Weights of a small transformer language model.
Size: 9 layers, 6 heads of 64, MLP 1536 GeGLU, vocabulary 2048, 22M parameters.
Architecture: RMSNorm before each block, rotary positions, no biases in attention or MLP.
Each number is 500 + 25 x the weight over its row's rms, rounded and kept within 0 to 999. Layers, rows and columns count from 0. Numbers have three digits each. The size before them is the row's rms in percent of the matrix's.

# layer 3 MLP down (transposed), 1536x384, rms 0.12, rows 566-637, columns 0-63
103:501523497492479499491503454468456493513490490499523504532537470456470475538501490498495521477502523517559487494522582515506530538469488520533525472491503528458512519519494494495488455509506510
092:454505459499492469483516481470507557505464511478487497534450466500419510450471521491497465474541475520559486538521494479470507500459497527507524544504502515516511528482474478486518513461465456
100:518464549501482527481495491488506528499501515532548526512491525494477462514476506443510491546498483488504501528527454500481498544493458475498478509475525507466547491484464500479526496490507481
091:496482527502503556477460524517523485470494465485461514522465472486502497466469466536495521490524480510522502533540518488499484502493480490527485469508486453501476511491484498512531501506510510
098:532506505525511501489466551523494502490475521504495449516472500523432493476496525514461497517441538495549538520547545540493434468497500486501490513509525523532495507460462498533504491481495531
096:509495508518498495477496513531486499526490499497519484535523477561512472505481491557530483493484513519480505529512500509502468524484519500492473488536535523542500510465500511537499490522527501
103:504534552537514496516499525499551466511481497504504485495474478525501556560464510484475498523543448478588484490450487504472535499519476515487488446505505499499474519463510476510531500508504508
102:491507488493535492543520532543507500498512536514505523512463516487535463494533527495546493488474556479525521533503537482478476498520523513528543449507488546471500500503499456518480530493512538
108:512463487477485474526467538480537501500504541507515555532512500437515496542495473506493510498528467511512492566516485507482472538545501473523479481483493532444477515509519501508537512491474515
096:498518493479537530521498476541478524488467485491480517555544537494548515506513512509516472509503448439510515497526500502483479497506488505490481494492508500450479532468501521514524512503501472
106:526503489513521509515503482528514524532492460485461499535517512464551493521488516463507532565508486459467466502480484521453492507504492483516543496500532433481463509416500520519542498495522505
098:522461495507511497482494489517465494493470497480518503473486473499525512490485524511513509504491488487486508487529546527492449509485483501505520507526486489501515496523521566535488495496475474
105:480442474499505525480493530510510445476506513511483488551520488568515472449480505529534508477473491505496517494501508508475471527516511470476508510522493505482467527480506517512481530494487500
100:477574493489473504457539516534463523481496512473463530505524452528498456496536503488550538497485519540513470514507536514499483544507518468509460516449468494495504499496508461476529527522499533
101:501540492481494521505514541489542529559497492503511521514527489421514496473498518499522504480498480454487507542496521528509482491492509493489484542507456506496481525478513459508480438526488512
105:515505499436503442480463540481502505473480455491546485510498480485543484505555526498510496496468500570518503486505488506490534487509506492487470483458539497550501501502475530494529494462457503
103:462461505494544493519499516501516511474491558504474522512487523502504537513484503470483442505502506490517497519484486511504521488493510482517482508452471491510481474484485510513450473564480450
103:502525513471487500546501505477496499500515503506535509486516478487484488550492476490536505469490502540483505471501494482486527502496489514478551473506468510487491537519428501486472480510501474
103:470545522458479492504525470478477527498525511498480482484476521490490464485483546491453510478556500506521506485483468513508512530526476454526507504468524520481561512523485496479515489496506514
100:497493529505486507522545500541453511530493527503485529530510526493456518527514507464521517511531541490532488511471481508481515495490514534478492516506489480454485478522519500509504511513523478
099:455480500493508578551516499523497496476511480527493513481514488481466513557508498511503544502498576498501502496519456457493465503474480524517542507484513515514513463508508459525489513525497525
104:476502499452495495505491515516520456475467556485494493493486523452467488521514460536476473480502528502504508489487441516502457489514460464503475532485537460494538516483526518483529514501454523
098:486503504543454472463506485470498522516441493491522515497521496502508499535473485527444512517539483516516519483490469499465540507489492458545526487499473511503516479478472450530521524475470458
073:494530483497527524451489503482487521506522440532514482511486456494489478536473493485473482527515468501452525474475497468503500497529526499539481486517460540490483500535477511479477501518477480
107:474490481530488540489552462453457555508521538494508539481489517470491480560488496445510500535526555495521495465513517528529499508456514505517521466508497523518506484529484488494465531502507544
104:492481494487497488513497513522537490517451472475502517500518525504534468496492508514491510483481475562504511467513521503525491514542515466514515514495467482492503503470517497465519487563502503
105:470512527499532546500500480524462464513503502480464465547496498476504507522503518501481520543510549505514506470533539521502453503462435471476526437482499491521531525489500510511517476509524527
096:475503517501497479469488489450484490514444519478510519461517571469531514508471448513557511471450501537499500481539505521486487538503512475466478485513526520471494553501476516461463521517521511
098:498545549531481513546483504549481498470502471523483548490454479500529520484509551511461493495513504487485513505530514525475453458472506488516459550510523478475469506514523514452496499552533485
101:454450527467495485495507500525481513507519493495479484496515484533532510491488457524517516506462448564452514495471456500509510520525492527512489524480500504498474495501524502493459509515530507
098:485493525485507473490510489456513461539458509506498486496488504478449482521514499501468485484526489449551525511485488509504485526463548485552466455488508464484503480474495528495493541496502506
101:496536556469486498537489528494519507540492525503543494507475484500518475496505439514498486452521529527524487487516486477560490517473493475503512462464478503472545509489499532496517437524494523
094:521490510469478514474478469444486511439515568503514478485483529494531500496473498484514493534479503506540473469469475490556523488530465484539492503517554519503477518537501529538492444511489521
103:511501466468522508479474521537450491474509481520501502489486463456535478456516474519478496494466518522469514516538501524512537433479529503487486502495514495514511510510516497457527517457516471
105:511467498511462492462498510502530509507531464474514504535504551495493548561440503506479507522478540480523495527481533493488455494518534512495514448445506528505548494493513493514518508546495505
105:465507459484479506500516559515503460505470519504490501533461518499504540455520481467481460483510518463460472496525484556438510491475513487481479508553497514540492493461525448505510504488485530
104:524503524457529521493476424498475492512474489509508484466505507486507491496445469513496462488467495519498491499470516468505488541571493542462482498561489514488503489519471524471474477540511464
104:532511508544501484501526498507480502563539518510510482542464492490481511488495491487485503489491467544506542496497562512495517522531542529539483502461495532539517502501461499466507512518518514
109:504524523452496503476498469513540469506466530442471501540535537526508476539514492499510499492520524523479482530476518527510520486451512468493473516457450474501494544504510518484486503478519512
101:467521457521492500484491532507490530500521456512526537469523486497457524483494537476507452489467464522499517512487509531462533489487509554521478483482472529500478475443554470527540472503523491
097:530515518516513512486458517473500509482514477527527496478523449522501480526459483543473489465518493463490506497509524539517519499521526485510500489502496510499522488459525532509517461464478514
104:522487494532486485523489475505489488505487473460507461460498525496475470488489538533495440546523485502468509497538473479539520456432505489536464468509487518504482517516511523484490496492513491
101:528492463521485528502502487502536485543500467521493572487522487476503497489477462538536508494472503560471478468518493494528459482451493524495546507514491535446503510505506503519528462434511497
100:489500504520499482515507472488482543496476546486456517435530471466523539503478515497521513521465493488455441495540492514501524573510536503496515507524497526523535561511502520475560514531480488
095:511494503470489467463472564463451491504536501474516503522519478524472553500502453541514487506540512517515556505495474494523476518501457473550508517496487487506518483533519504480463523509490450
099:498495521468486480447549450509477505480511466550534507515508490525494494500514502493506505515509495466497532512481463538504533534463481461519482498565465513474486463507510479487521518476499437
113:489520553500507455539494496525553507503488530478508492530486495496513492494513535549449493510529466527508536464505456503497493498504543543514501504466512453510462496517508535561483464528539504
094:469575521527501512493503503544514497500484510525493475523517492498541513494504537514460477469519493501509520538510507533476505532502483505543485513516539543492504483539473495516489453475536513
102:476494493517513503540491459522484510478474490492460567555503514504521492479503513491520467538478491495484464550550481548510510477515521492506525489520484492453532483535470536527499507542528506
102:487546499493504506537521488502523465500495470523470500502524480489492493473462482510505476497523528508521487513502488442505488500527515525523484452467522516462526513452462514526549554544470487
097:508492472501557503476496495513490446495509536507527501454519529507488490505465518517514488508511487477499481502491457543508510504486498535509464543529455527474530497493516510498509477438505497
098:523493498509539517479496459544490508523541479483468510480486517500525494484472484533527513491551482479474459499534512553449487538500479483552510504493495511474521515492508472514500542491463485
102:515469525486499548474483508480506518514513546507452505521452426456509527494501510437520483482515529480491528493481530495506524461530485498501511496508500482515451535527554517483545503514494526
104:517471497477516485543546489482501433492496508549514528525500521491493509495500491516461540507513456513499513459518494533538540473497513521512460553506512525470481521487472500496475515475495519
100:530491520452509471499523502480543519501549489499471494493490508547514538472478462528517493491504444522476526503524545512480460524482499507475499498499502490529503529519481512477506517513455541
102:487518518515495514508511509526514472501521526498490496526466528468508501473556464502502529541517549531540452512490530543504480470497530556552484554508469496535507493547486509501455519489494510
104:526463477502516526460531534504504477499529517489521498498527516464468546479517485492515532464531502502463514517478481499504476524478497472488560485464527495546501501520493497529443462469483490
108:441512535498522479525546488495511446501513503493541527496489519471450505492506525462501506506512457490489520524569525515513483516492496495464523490497464483456508458503510477483491460533530517
101:508515480541497514483482490539581513519447497463487475500493529501508540480549499454496491492468496507498523527501478463475505466517525501535520447499476513518463549480508483531559481461519471
108:503493487538503466483528489505485487530529494485434458464501473482535497559500477525479502515487504546526495492529537516490528494522475515465465468534469503465470512458494523506498496505525537
105:478503501520531511502482517466491486526506500500506526467501501511477473500522500478481570525524487509528536494518482515485501532522465509540515523479529487498512467470499519466557524490540519
099:474517526483544523512518511529500523539482517507485496455490464536469544501515499498459551483503485514541486526467495502504506543514491544510471478503543498570502477507505512491537529441474493
105:512500465523522493482510531480502560543496474517525498533489468525514508471479537504462519491500489502498521482487506489510500495474512516490488514467521473489505480502483516530483499515519508
101:527479515496481471447487493494490532519531494489470502523480498521515447472488497513476501475487514552485497478536430493488516481525523451496557495501533483541509514534501523506494474507485478
101:506458508502509483464473461472509456497462521448459517509485525531530482507485484489521475498515467463505472486508503469523471528466509506486532522499495497493482470532497496530481447498508471
098:534485493482495488519479499508514462494478506488482487491499479486466489508500535480490495520499518492492514501475529512499489503517495472499541475496453545462534523511517521501479480530537535
092:483520520503502543478495503471501474530527473449492500536527529490498476465511469488502541513518493493532494466538559483472511468442442449470523509514508490490508528501514500526515552500512514
101:518519505492426507474508518502436480534510480490504456472479493544466509492534507486487490507560535500531521503485464494516487487472482482450503496508494514499476472501536495522505518440516509
100:536503479473440487475525558449478461476451515516487531528492526437493548469444531527453470534547493509481504494461522492541513492499527499544476476496474499530516456509486515509461492466502544
094:475478494501521479458503528525497525493498477512496472486497493544520531506498511486508486514463505504504503466504481510552477509496564494463492419504468494462497469479499453503465473493519517
099:531481499436514455486501484511462521531513522516507472500499522520493503527535521484501553529541527509513472485483487563447515509526499512511447479472510502471493540519460500464516521488537461
104:471490511509478508520479482522501477480506464543478492488527478527491509546484473527492503480502522463505496508465522518528462467484533491486526469475487490550499535462510547460497512523490492
# layer 3 MLP gate, 1536x384, rms 0.122, rows 567-637, columns 0-63
092:516447542509489459509519462498481498537477472473531483495466491502528533487525511481519521475486532487470509515534476514449504477499493520474494484539488512513480524524472513492500540497480535
105:546498507510505457568481506522522512450508474495519490493521485573489470491513496468515476504545513510473496476511507535540503514523474522491495530468501520516468473486486514521483496510491481
092:515498476554552470489514478535522554488474526463504483519480518518474528560493502493490512482515486489510477530554550477461485570512520545537522511543490485453487518501491503483477512537473484
096:494501512495473508489499519490513444489540480503473452506470499535419486451520472467468475545472521519435464512493517525493475496496487506491501515505493481515497522489556455492511476536540529
094:516535440525495539441550470496522533536494505471527474518481528484507452473509502485507483509475485506474477516484466494562507474491510477548498515535529520521514491480519486511503456530510527
102:500560495508496487486488511467519492501480507471458496529424479470488532497530494554501485507476511489511525453492512505478457523448462480484487519550448556505551476498466504525512498517533481
102:523489501495525476504486551504455493533493477496503504502501485568496496495505513509517477497513540478506528487531516531501506446496500494504502522496494543517467500522471467521520490514497520
100:527479485469538481497505476545484497495498511506512499506531540536515521496484493539524517495492507527485471488505476513490483494529480482511545521498485528488504504495459447488494461519492476
096:550505506462440483477487519481549506495535503483475472500554492503489530492499533525510468470475498460529483489471484524523487543476514479504552524481480472464516490513452552490531522539463518
107:488530543486496504518532513524501495481524520504535498512540517457538507467558493497499517471480538457524506505503494509498510515499498520489537527464446462539510507507471478471532532498538474
099:506489480511433541501494501502465530527480535479468475500526536479485512530534511505534492516511496499460490499478497521514496498506529497546487527511542515465469500496501546535527515524525506
103:529487513467495506500492526476456463549482513476497492491528541448476507493467492546464460482480496518474526446493465484506530487497457506454513497484481451496536513499512509462482477531522459
104:487493502503499513460513526496536507513496497554535482505478518492516444500507510508478474499532510492548530499478496437489468509541483497469495545484488479470454503529509526487488547522516489
106:447477477506472520506503483553460473449487495472496488528455507522517511562474500519506481518503508509492501466458461456492498495473481461476484531472513452517507509481511522489506512510486453
107:502482477486486481492500495480502521519510487513518518503498482481521510527457503490523472497509470528515496454535521519545523538512502533482436513502540489449467493463502497546511492492451466
115:503522515490483482431512462526481465495487526482473519486502467516486552476460504500516490483514501508513505507535474554510449472468501511455521489500473518467472491499484487502465493484533524
099:474476529494471537503482480489547547519493486545515467464521488501485541521495528519472461485501487489480516474463515498476509471520487513510547504534500489501513473504490510499464531473551496
092:536462507510483505527529492478495478516495504506541473520485508449494515494517494454443508494497503511524527523466518516480528503551508531526490526518506529485468498445530443431519453528516494
105:519507513515503501487480518526482480502485496489502523519521482463488466526515489536473529483514514526536489503466495484492506476536506527516525476510481483432516486516473495503502508487501495
105:503487508513512483487532539522501470499474500491508497460484451508475460481507510504551457526525508521487506485526511519473523516475538519485551548554508481496529491488535536542481522528528469
098:510470533476501498504527497491545510487514458506524552537511506495539492474500503502494444483478516499453530508481510525483492517469530485508443495507513539522489531499511512438502462450535505
098:520476521495505523482492477505495486488511554554523505531502499459474532487503530486544510486508513462478479470491482521496530533547499493477514547473545515475521496508469505518514482504502537
078:464510526472469445499513491523508499486536538544468458480519474473529507532468462505504463532470505530499481470515553511483505483511466486540505494532543498507445480535508510518504496541519514
106:517494505518535513512467485491464538496459517479516487541492517485508508496504499495520573534512538503491517486512475469503519491510470517494482491509531520472474486534516500489478479465490486
105:493503493503468446485459536530519466528511492550506481488519500483562497485489482487509487507465528535499486483403479485525497444534470503478489546481496492494462495534491533523486498510536506
103:496509490503490470501528465472540498490520480462517529490526507527462496508475511496538465492502488451539467500483472520484518494456515498486503507497493536515495458463491507482518522520491469
094:508490504523553500521491484487500475506530523529506486521469478468479482490464506519503521499463523492514503451514463543482514485508526492500500523517517479511501497502444467528524527491509482
101:517506479449546498506498445524516516483534510509508484471484484530484483489521454521506478480468526493513453505485494498553471491517496501480502499536532484470488520545507485486482539514482471
104:472502485527500502499494469473516496500521497519502513510525497475487539544508512513507491475504460499530505533517498487522495499474448473516486523486521466484487477478492516454510508522449487
101:524480502463459511477486498524487505488490495523451499496502511561523506553474472459535517519515528491523488514441496491569538480491527526469508502534512508470482506555435472536500476504547495
096:501529483522524516476504490491479500545505517536513561463512512500481512478457496528464491531465504498476500521490511521512453531488489489498495525549469560493496523475490491537504501491516486
104:512509465507512524478495458512522488456497490486538508518515532454509507490527535467507477498456514513524528505450475506505525487510498487567517510466469505513480455497515514527458433519499486
098:510464521485468479536546505514522476565472466477514514491491497518483476500502522517508500549510471503558485530466565526529528553555539512498518496503498475490451486517486510523499503517491533
104:551522451503517455521520515476505531500504477526493486517491512556469502477518522520477559500505507543487509497519486504510487535474514519494472546500481483480507518513450527514459522521499486
102:551511525510480532511528520490545461499532464477506503473495475501483520484524521518531521533487493444480513536486527475500481462473479487553473534537510465454505519474490474491529460447464479
102:486551498496523462482562463479448502517522535510541486483508484499498486508501513454512472493536537522500485496527455488478507486497466521534461500495501489540505507461459488497469498506521442
099:493513509535499477525500451443463487488487484535452479533485489488496515496523471527499483505449482512506500559503534496505547478495509505545507515472475463467483457518512526495517504469425501
098:463497492522497495484504489451508516519515527494518474497444469508480503505512492456492492502473506512509503508517506492444528530475508469526535549515523514526524458477467525454481451470479464
107:469462541489498486563442528491532488499491515476519508500504501474503497444511480446504526480520511524471502504489520508532489501558509489486493481528540502492536537497471489551502502452519485
094:509494519514487542468514497470464512450487486500518509504486491512504481463534518519530555488497527499491458514531456532500510542514532480477487459500521490541481468530496485523483482487516554
100:463507475517479549482490547514514525530514501490537510564477469493483488528522452541516492514482513493485465492532527479510513525479489506523499513463534477525509473503445460506473474498497524
100:508473510560502474503534520551515504514507470537531530481529493495478513476519486485475487551500535520469509481504488495476518488508509504529505532486479463501506461452522465494512497531528523
101:524526494541526488555522490495513468520456518467483501545483470499483482512520492485468468541523497499525494440470553497497488495533462483520518458461478508484486496504530550530518485526483440
092:490485520482513464518491528483501507537520508512553477487487487524516497455491520508515523503498492496496466469493499549525524480501493550473448483478484523516486553487454502526467481473512537
100:518504489448501467474487520473511467497496522521531500477486491472493443525545492490508476507487507506537562458473526503449468485507485483498466521474516460544484489519525484505475498494506445
109:483512494472506512469524523530520517530500494499508473486547477448514492457518490477484512484483508462575528521537526497509523468494511503463493527491479529495483494499514503515489524506541505
100:507493491480484538527543495524476503497446432479492535487510521525531541464527493488484507477533443490471483498493518494461481485417515533482532518515507473484506537515500533509472493458478483
097:505508521520499505480513502532492485472513488493509508509452471468463509505515472502449479457506507445491495438482480455488450522459494486564490497534483521568481516496553499510514497512495533
101:513534487484494489449482489493487517493495494540513496487528515507487474495479489493473472467530458512485513525489462489501509483481441472495503480459481448496529436521466500500509548523457482
096:491492490459479505494508491490471434481548470520516506516520482513474505446496514521496547518508522439530513466474482524501475521449510506483545497506498452503492486491516503517478478461476524
095:509448520516522471490526524529497496520530507501515495513523488501496482537488479486501467485519519481475458497496474474494453522499509503463487451465476501484501483483534474510502483525497538
098:477527513530455502421520474507510512524523497521493482514540542487492520490495485525533448549518568490522526511495502462488517525508506499476490486454512508464517528518478526478499521485490560
098:514496455482518530471493456503450516487484525549496464446516462447494540484488522482515504469543468497533532549448526537540485540471534506512515554509509498474491494504514541546507506481477563
099:491485477485487491507530480539502488515492541504504495506426463477473527512475485535512480490481492484519464490529501509502508513527505529520533520513473461522523454467525521492484470484450458
106:509506464516493519550508509472482467516490515505472505517500484459495509474521517507485492552532507495479504515485476537477498510480503472488480479505533510487502541476483546510530518501503489
102:508425521507525500483484520498496506471508542511483492516546467479477517488508449499479520514513517459539529490487518475539470508490473509474496509506448502464539549475452503497489488478539486
111:485488520494500493473525478486504492498493520456520498546495500529535482495487476509492486473506517448510511485491449533482490461479503506512565492479489489489533508505539513479482521461522512
096:452512495507532479480522500490528473523494509540542516474490482491472471512554474478461503541475517507521484495506507476447476475519533513474519486493498433466515422515538523497559516475495505
098:495477525531486462488427477498495564516545480441518475548506509540516497483466486521501501523531503503525510513555511556483496507470507524490476504474466502514525491474492497474489502482465497
100:448469493521500541462518491464542487458513507497505494538477504495460454484507495507470512542494522503492480463506491488458516471463510478469510488495527547479499520545505478482476490474471519
100:482511486507488476525510492498495449478469459482522527521472492505492475544518484490592518503525492509478518537516547484507513512537472435463492449490513533479479496497531486520478525521528466
102:509550548514492482518567431487549481533508489532530499507495470506495492509470563509479485480436491535519492501478505496515521507488512498514481562518550500520508497494507540468452517482508517
098:473491448519542459488500492550499533492475512497499539474468516527527520495521549513470506487487503527501436526482461508499524507522495526481473541531514491488520503513505417515473491539500464
104:504506490485518537484468469515517517500500499499523534536523529510485513497482510548489506492511523513530508479530543540522491548487518490465554526506467506490500491506485523496487538481522505
103:492482522501483487498535547500520547488516450511480512508535547457546512522474466484479464490490526464529481534522489483554518522478498489505540501498473548544530510490515518493523506487466497
095:538538495500499500513512495487489511494546501478484488503534472492496457510501479494461504532465527537535511510513496481499463515467459504511482464494509511521492460487519510458540501475502469
110:489485499515504507444533483483464517503472518446512519541461524486500520529472444509499519508499503557489521504446485506478498531487497506499469491544493467484487483490467460501525494468488510
093:491512496488464484500541503493511494468566435531546491516474479557491511510540504497550537490482533489525495503476503500512512499480526502507494518483470489498506512454494486482487498442444459
097:465505521468489506513481517516505505474487513516475467504459463545462488534499515530519490479518549490486498483487496490478463508482482512525494511511478477490524455476514487503493508528544450
099:492481488480474484446516573529477507527493479493479487512488529484524514483524484502508508495488480489521500520479509525493446508479516500482456502518493509494477518469503493518478530475506501
107:443499508541488515488510526484508525563550465469502454531511493487518482510477521498526441494481471488495467510541478533457527516502492492514439513494437508456540522519480509491491477501499521
# layer 3 MLP up, 1536x384, rms 0.128, rows 567-637, columns 0-63
090:456506471510459517536497508472447498527439505489485527558493483483511487502514524512510511490507518478520507490489489494523457543517485504477517480464493527490546501473525506474494485511459503
097:499513475441535464514492453477481515470495463507515487516511492484497432494504498525473511465430511508518476487491515533490521496522488496473531539520546454491524490465505510532542490525501517
094:459494483497510502520542497461483492519496517502484476498530532499509523538457500495482460521481497503484527472497517500492504519538456493472481489487516518523492465502463515494502507471479508
096:472504476506528534514510508540477480489477540515540478510508513488561514499476490494457509489497497499525517514534476469519531516474488497527483508537473508468511495544475493522483478469484554
093:481493512504514481486531457507494477535494509485490522493539503542508504482529514487498508508505523481543543468501519510487528549502490452508469501527493527500450508458534495461513500537513491
098:475479476516476499536439423537512490521476524490501524527516473481485495508481489494504461520480490533462480483516473506495479489494521526529481481517492498487529494483478468509501489500501501
099:492495535461517499516544489480495513469478483479516508533527504475515470497489496517514447506515485505489523489509513457511476542525525514503497495516474467470487521484470479531466551507516501
111:489518471550507464420530503449458503486500514519517546516528495498498509500490466489516475487459490516453496517497531498470498475460486539476453508494539490520434498507511504499476496477488485
100:507508432500504518491518470477479512500505518511509513474508508522463500504527511531510486510473507458521492484503457505491537492506517515522539497484494500507498517510533522524523473553465503
107:541470492462540510493491536469491522522482466481472550489509503505503479520493508547450502497486504462517493473499565457480471539487514535490506520483481463465521467516497508500502501552506523
101:533478498499455509516501501476529548508529476517496514492461501483507470443516491525465514494496516503505546501489486480498500477556561502502498510510510541513441478510483438503497504516492456
106:489515510516530525527491472491509530513520479490525455527436491521519518481467522513489520526500490470537533535554530494483435515526553466492533481496506493501500448494467526474499573475499499
097:485510497460481513491500481466474523492520510466500509482493472497492504456503510528459524486473497508457515497519462518470521515469469520492508454536508493485518497488521467491513490483505480
101:475456498527524453507503483487509469500470519447512475542505540521540472508484544468512522473423475488539484530490486493513471497489488457485492516480478471501504514464473511503504543482525470
105:510494500481516442498520527533554497460504484438468460465457475474460530479505448526489509513513486488451557548517515532497527499550520502502529460452490482536482494488506539484499539499513534
123:486521516525463509466517498511474474508470494485494517487515498510547514496529498512549528465509455476480475507504496551536463502508494520562492514546486532522495496486492510527477463488537519
103:497505467480508455535521511538470484501485497504474514497443507500553467475513475530473554479512515502535571498508514504525487471493518512527517557502519545502506521499495497474497495450460508
095:503494490563494483423512492485538441558515500512548547513504502487509529500507532519455510489503499489516464505494488505514492451480522490492509522471478496436486513524505524546460475479477497
109:490507484517455452486466529516524509493485496526498519487515515499508498543528507471521478496503512480455518530499499503507499463517480490469459498521502488534525488487488477546505510498490510
100:541515497485513476495497495521494531485514487467498496515524519513508496471477447487530491500526479507491473543478476496512503506499498517483514497485494497490485504506528494524522459533514502
096:516495438523532501481532475477519524498519516502494507488508483507501495496487530530477462497486499514500550474541510459487502526472501484524489548493524493515499539507517487514493521505553509
096:485502476510492471462494471512485514481499492504496497498481485510485541521506477521503496498494505474478520506512494453495507509487470513499518517505501488535527488479504461482489513497482479
081:491523492500552470527477503506479467481509511513540497500467470494483505486526490470486519483522507487496496524510510557498508507473461469509512512486551496471540482431490455501514518466494501
102:512501513462504483512516482484524521469472471487526475463487477492506505501516496523487488516468494500526518522528472491458536508539466504495519497470497533518515487515513483466486514483467524
101:519467443518447487482480531516481519482483487482494518535540491512497515508526510506545462465513532467461488524503515480531471509491487502481487488504520499525494503484502514491498534479481508
105:520481464496492522521459467498500508485498499498507530501512488501494486529510514476554473537504502504501479521530463522512508469514509484512524449467464482502474506507471484482462503484512507
092:546508474491534501495500546572487480511465491518504501496506498520482501530541520497488496486518507518468499519512566495507493519556486495489505494569527488508478483535431491506501472565524493
105:515489480510504503439477457496507516530497491536486476511504510497504501491466460488495485483480514455514504493486478516557540516470486459488466509489492502489490506506532470513473446514448519
108:499532501479507541488481480508483475473472512491535494499544460501486463483547502488493478495466499471516502524519526539523500497501499513543474546494483456494498484515485497504492540482512506
105:495503466451497519515472544513483555505491503510487483511488474476490507473489485513476507497472465515494473482502475501510516500475498498476487515555517501498476549524491505502488437518481488
094:536530509500509457457507475504511487485519502501518508479505480497504507507547493489523461463494494514486492517530524525477503515527509542475472486489528520472467466519527485502444508509462466
102:460499530506463512527522564482499516524493473464481507476515504515480492488476471542506509511508490485463467500525550515457510509499506570501523515465499493488503501521456473479503528477532470
097:520492450500466493517518498516487522511501462513503507475452466464514537445490513493465446475515539545514510494509530536560524492505503452508469515522533483505507486501488491471515467482483527
098:481466491493558520467472530511487531507514492523525504490507484508498475520498533494527514520463508539495510467498525481456482510490511506555449498508529539509504488492507524480521481481515477
108:448433503455518453489492487497512499531522514541481514514474493492509570537537516499496492494511522546533467496488493492529517506470517482426499485457474475542505526517515522495474508503509537
100:460490483482501509517477530502441494507494535499499488503568517516537509495528492531508525528522497500489481506471515509520553543498470470497470504527503509468553521470472480486493492548536514
099:499546450526531492511468482503492502511525533467527503504480528502526467505550508495466519440498524508515466534491545448513503482533468490497503515499548501495493536503493496549486540494483506
103:504517518498513481475507517537509496464469513507527533509520509503493471506483481538508496530525491464526526474482531542522525521492485465480473516530547521519518528502477526560555515498501501
096:501533529504486512474437527516532520527522533450509482526482490471502498489505469475524451494535545461477490521489480529502499494475511526487451483532514476474512511517510517476470500476489484
099:511508470518509464500505472478491489519518496528488493495511556442532502483477500467528515520541508540505502531464462504508507486502462519494469458506498549507450516516501529548468522553505514
100:529482548534516502499472523488470536513519499519521485499513507482500499479492515561493520528501491442514523508536496503486497520502509485509468467469473499488446482475501466523504505495491427
106:462490552500502460463497474524515526478503487501459488504494493482512503467478499527489501524533465461399522507518543427503481483510508481525474550479449498492490510474494491472497556500524506
094:495472464522487561487527464487511478465518476480558529497522468503498511470505516518502482441473492476542529459531520480498513521466503543473486541541507542495504484478481478516507470489515493
098:545451516488520505500536491502477540488480478502515475455507455473544495517566494479517477503471487492496500496498524507435489510487509479516493494489525479481488493493464503546476511476548500
103:493489540530498524508464484510548454483526501475466526506512503487467509509485470469449511502492490525496517479508512502519491523513481491483469507461526533544483478529491541535512474462508511
111:484484500455484487520552531508526472465493470489572514540528479490498496465517508492525544489523482492506473475496475485534539502487538481497500536498583549485467523479442493526500470496483466
102:505451490488553485530522499475497510528515519477534510506510455505428507475456498523537552488455492503539486483515475536523522485466499490508487525528512503489488495488478489529510492494495465
103:502482522492558506505546504487492502472543502532524515523482486514503515510540543496509507496507480466548513484513546496459518506474486532520494475515535531485549505487541495484482466505505493
103:456492542503474529467493470501469532523511525506499524509531502515529490517499482513513476479497486490514519500503482501531470521507506430485534545439461524510488558521478541517483485549491499
093:500476491508489503513501495514545543493504483515471473506467494538519496511541466498455500501484480521561467493480521466500507485484484532504486491536534495517505493466488534470521460503513481
094:475509504505488518503516505483504536479511484495496477445478526515508508520516524535496510537493489534536492473481506538460474478480527518471494496494560500530538499495451524459506478481501487
094:478503478488515512444498484483461500508550536476477513497502479482512521513483488510504466538542534480503453518523494517496539511540499487475510543474524470470503540449487550497499466457481538
099:530500535457468481544490473506549500499548486468494518532529517509531487510496510552506497473510487512458492464513515446507540496484467507463492481485500462496526512528487484458500508560481468
104:552516514530543511475533542495500513515450500503473482499472474480496530529528513571492490516517555482481503535512512509522519505494527524483495502533514496556508509449532516505439504478468464
102:504468522495517494472479487494480532494518492499495520505496519498496489527487502519509513535546500467520516482515457484523478524497504507493492500515567481423474535513519506535534504472528514
104:501517495466447501484469515508516511534467514497529504490514492536521514514506494516466464475523509500465533524505505478474498471557492469485501476495556485497556479512490548502505474449533479
110:483481501520519553489518475468550509511457494497477519505483513536510498530496524492463527532479496520470483502570541465570533495517502501507475497492436446488464511515507457537532531490465517
096:450460505471485487519492500492525482528462510533532532508484498592541479494475511490509482468510523496540519540504466481498509510512536497503512480528470498493477516496512481561492452503513520
104:532485473463508471505512517495473487504515512474510487465508470499508492531466475494512511553489485507493479500540511522491509465538552505449517506513467497506492504521447521566480512478536510
106:463481506510488520462525518520514480489537552481551543499509532493497535516516454515554502499511486499518491500532514500530538513469511506488473501498503527465508566543506485532494531473512474
100:506467513511496542497489500514489481441473487472495535501440537510505511522503532521520526492485512543490518468528533530511471485505474457505507513473505472489478519452513492466519492534508490
100:532478523486511469571512507518485526570554472504502494511463463537557512476509523500495522514485529505512493513465518478482486471507488502529514483478501458518513519475486502524471461512469538
101:464498520414530465531508522521554519487501548514502488546480504458513527495522480468517508498514513486522546474509504539535503527484502528533524494489506511472437467525512511503520496484464486
104:483503491454501486454494517489542520489483535485486455486507516489458469483523464483520506480492462493444492484502529477518509496520553466502517507478517518494492509464506457491522515479526498
101:509506486481490487504523511474545505506513473528460548453497526504485499483496445469473484464479521458546487545516498481497508518481499484515521515455504516495560525486484521443484507499488477
094:491480484477552498503537477473526479527471531463518519508514459492501467499478531511472501515490488550488557492536506520479521481543499507529526499489526502508525486526503513479491514505491493
110:501489509484485489439472506533490544470517496482478536518468492496514531502494508534461529509479507457470478454540485519502483473458554498479514505515511500503537529484469494514527500476468545
101:477455477478527504516545531504481473509565459534466545526474506526482536466525487505514496468494491511495476499520517499484465497431531485534541518492470505496482533472475467503548531482476482
095:480510484470459504499529504535482496499431472528484525474524506510504490524521543484533480491491532478511443494461470545498465449490489496560515485497527491489526495508506466539484501505498496
103:531471543516511529506457480510495498494537472506485536515540475514505516542503460501556468462518507506486509495555529508477494505501525542486523491508541559515501544531487494482536501488474520
099:550485514465510521485452532493505482452465475493470573463451489519474489507538478479496518462507490535514514480508529488554528532522512504439510476473500513525460462466496465520503522491478482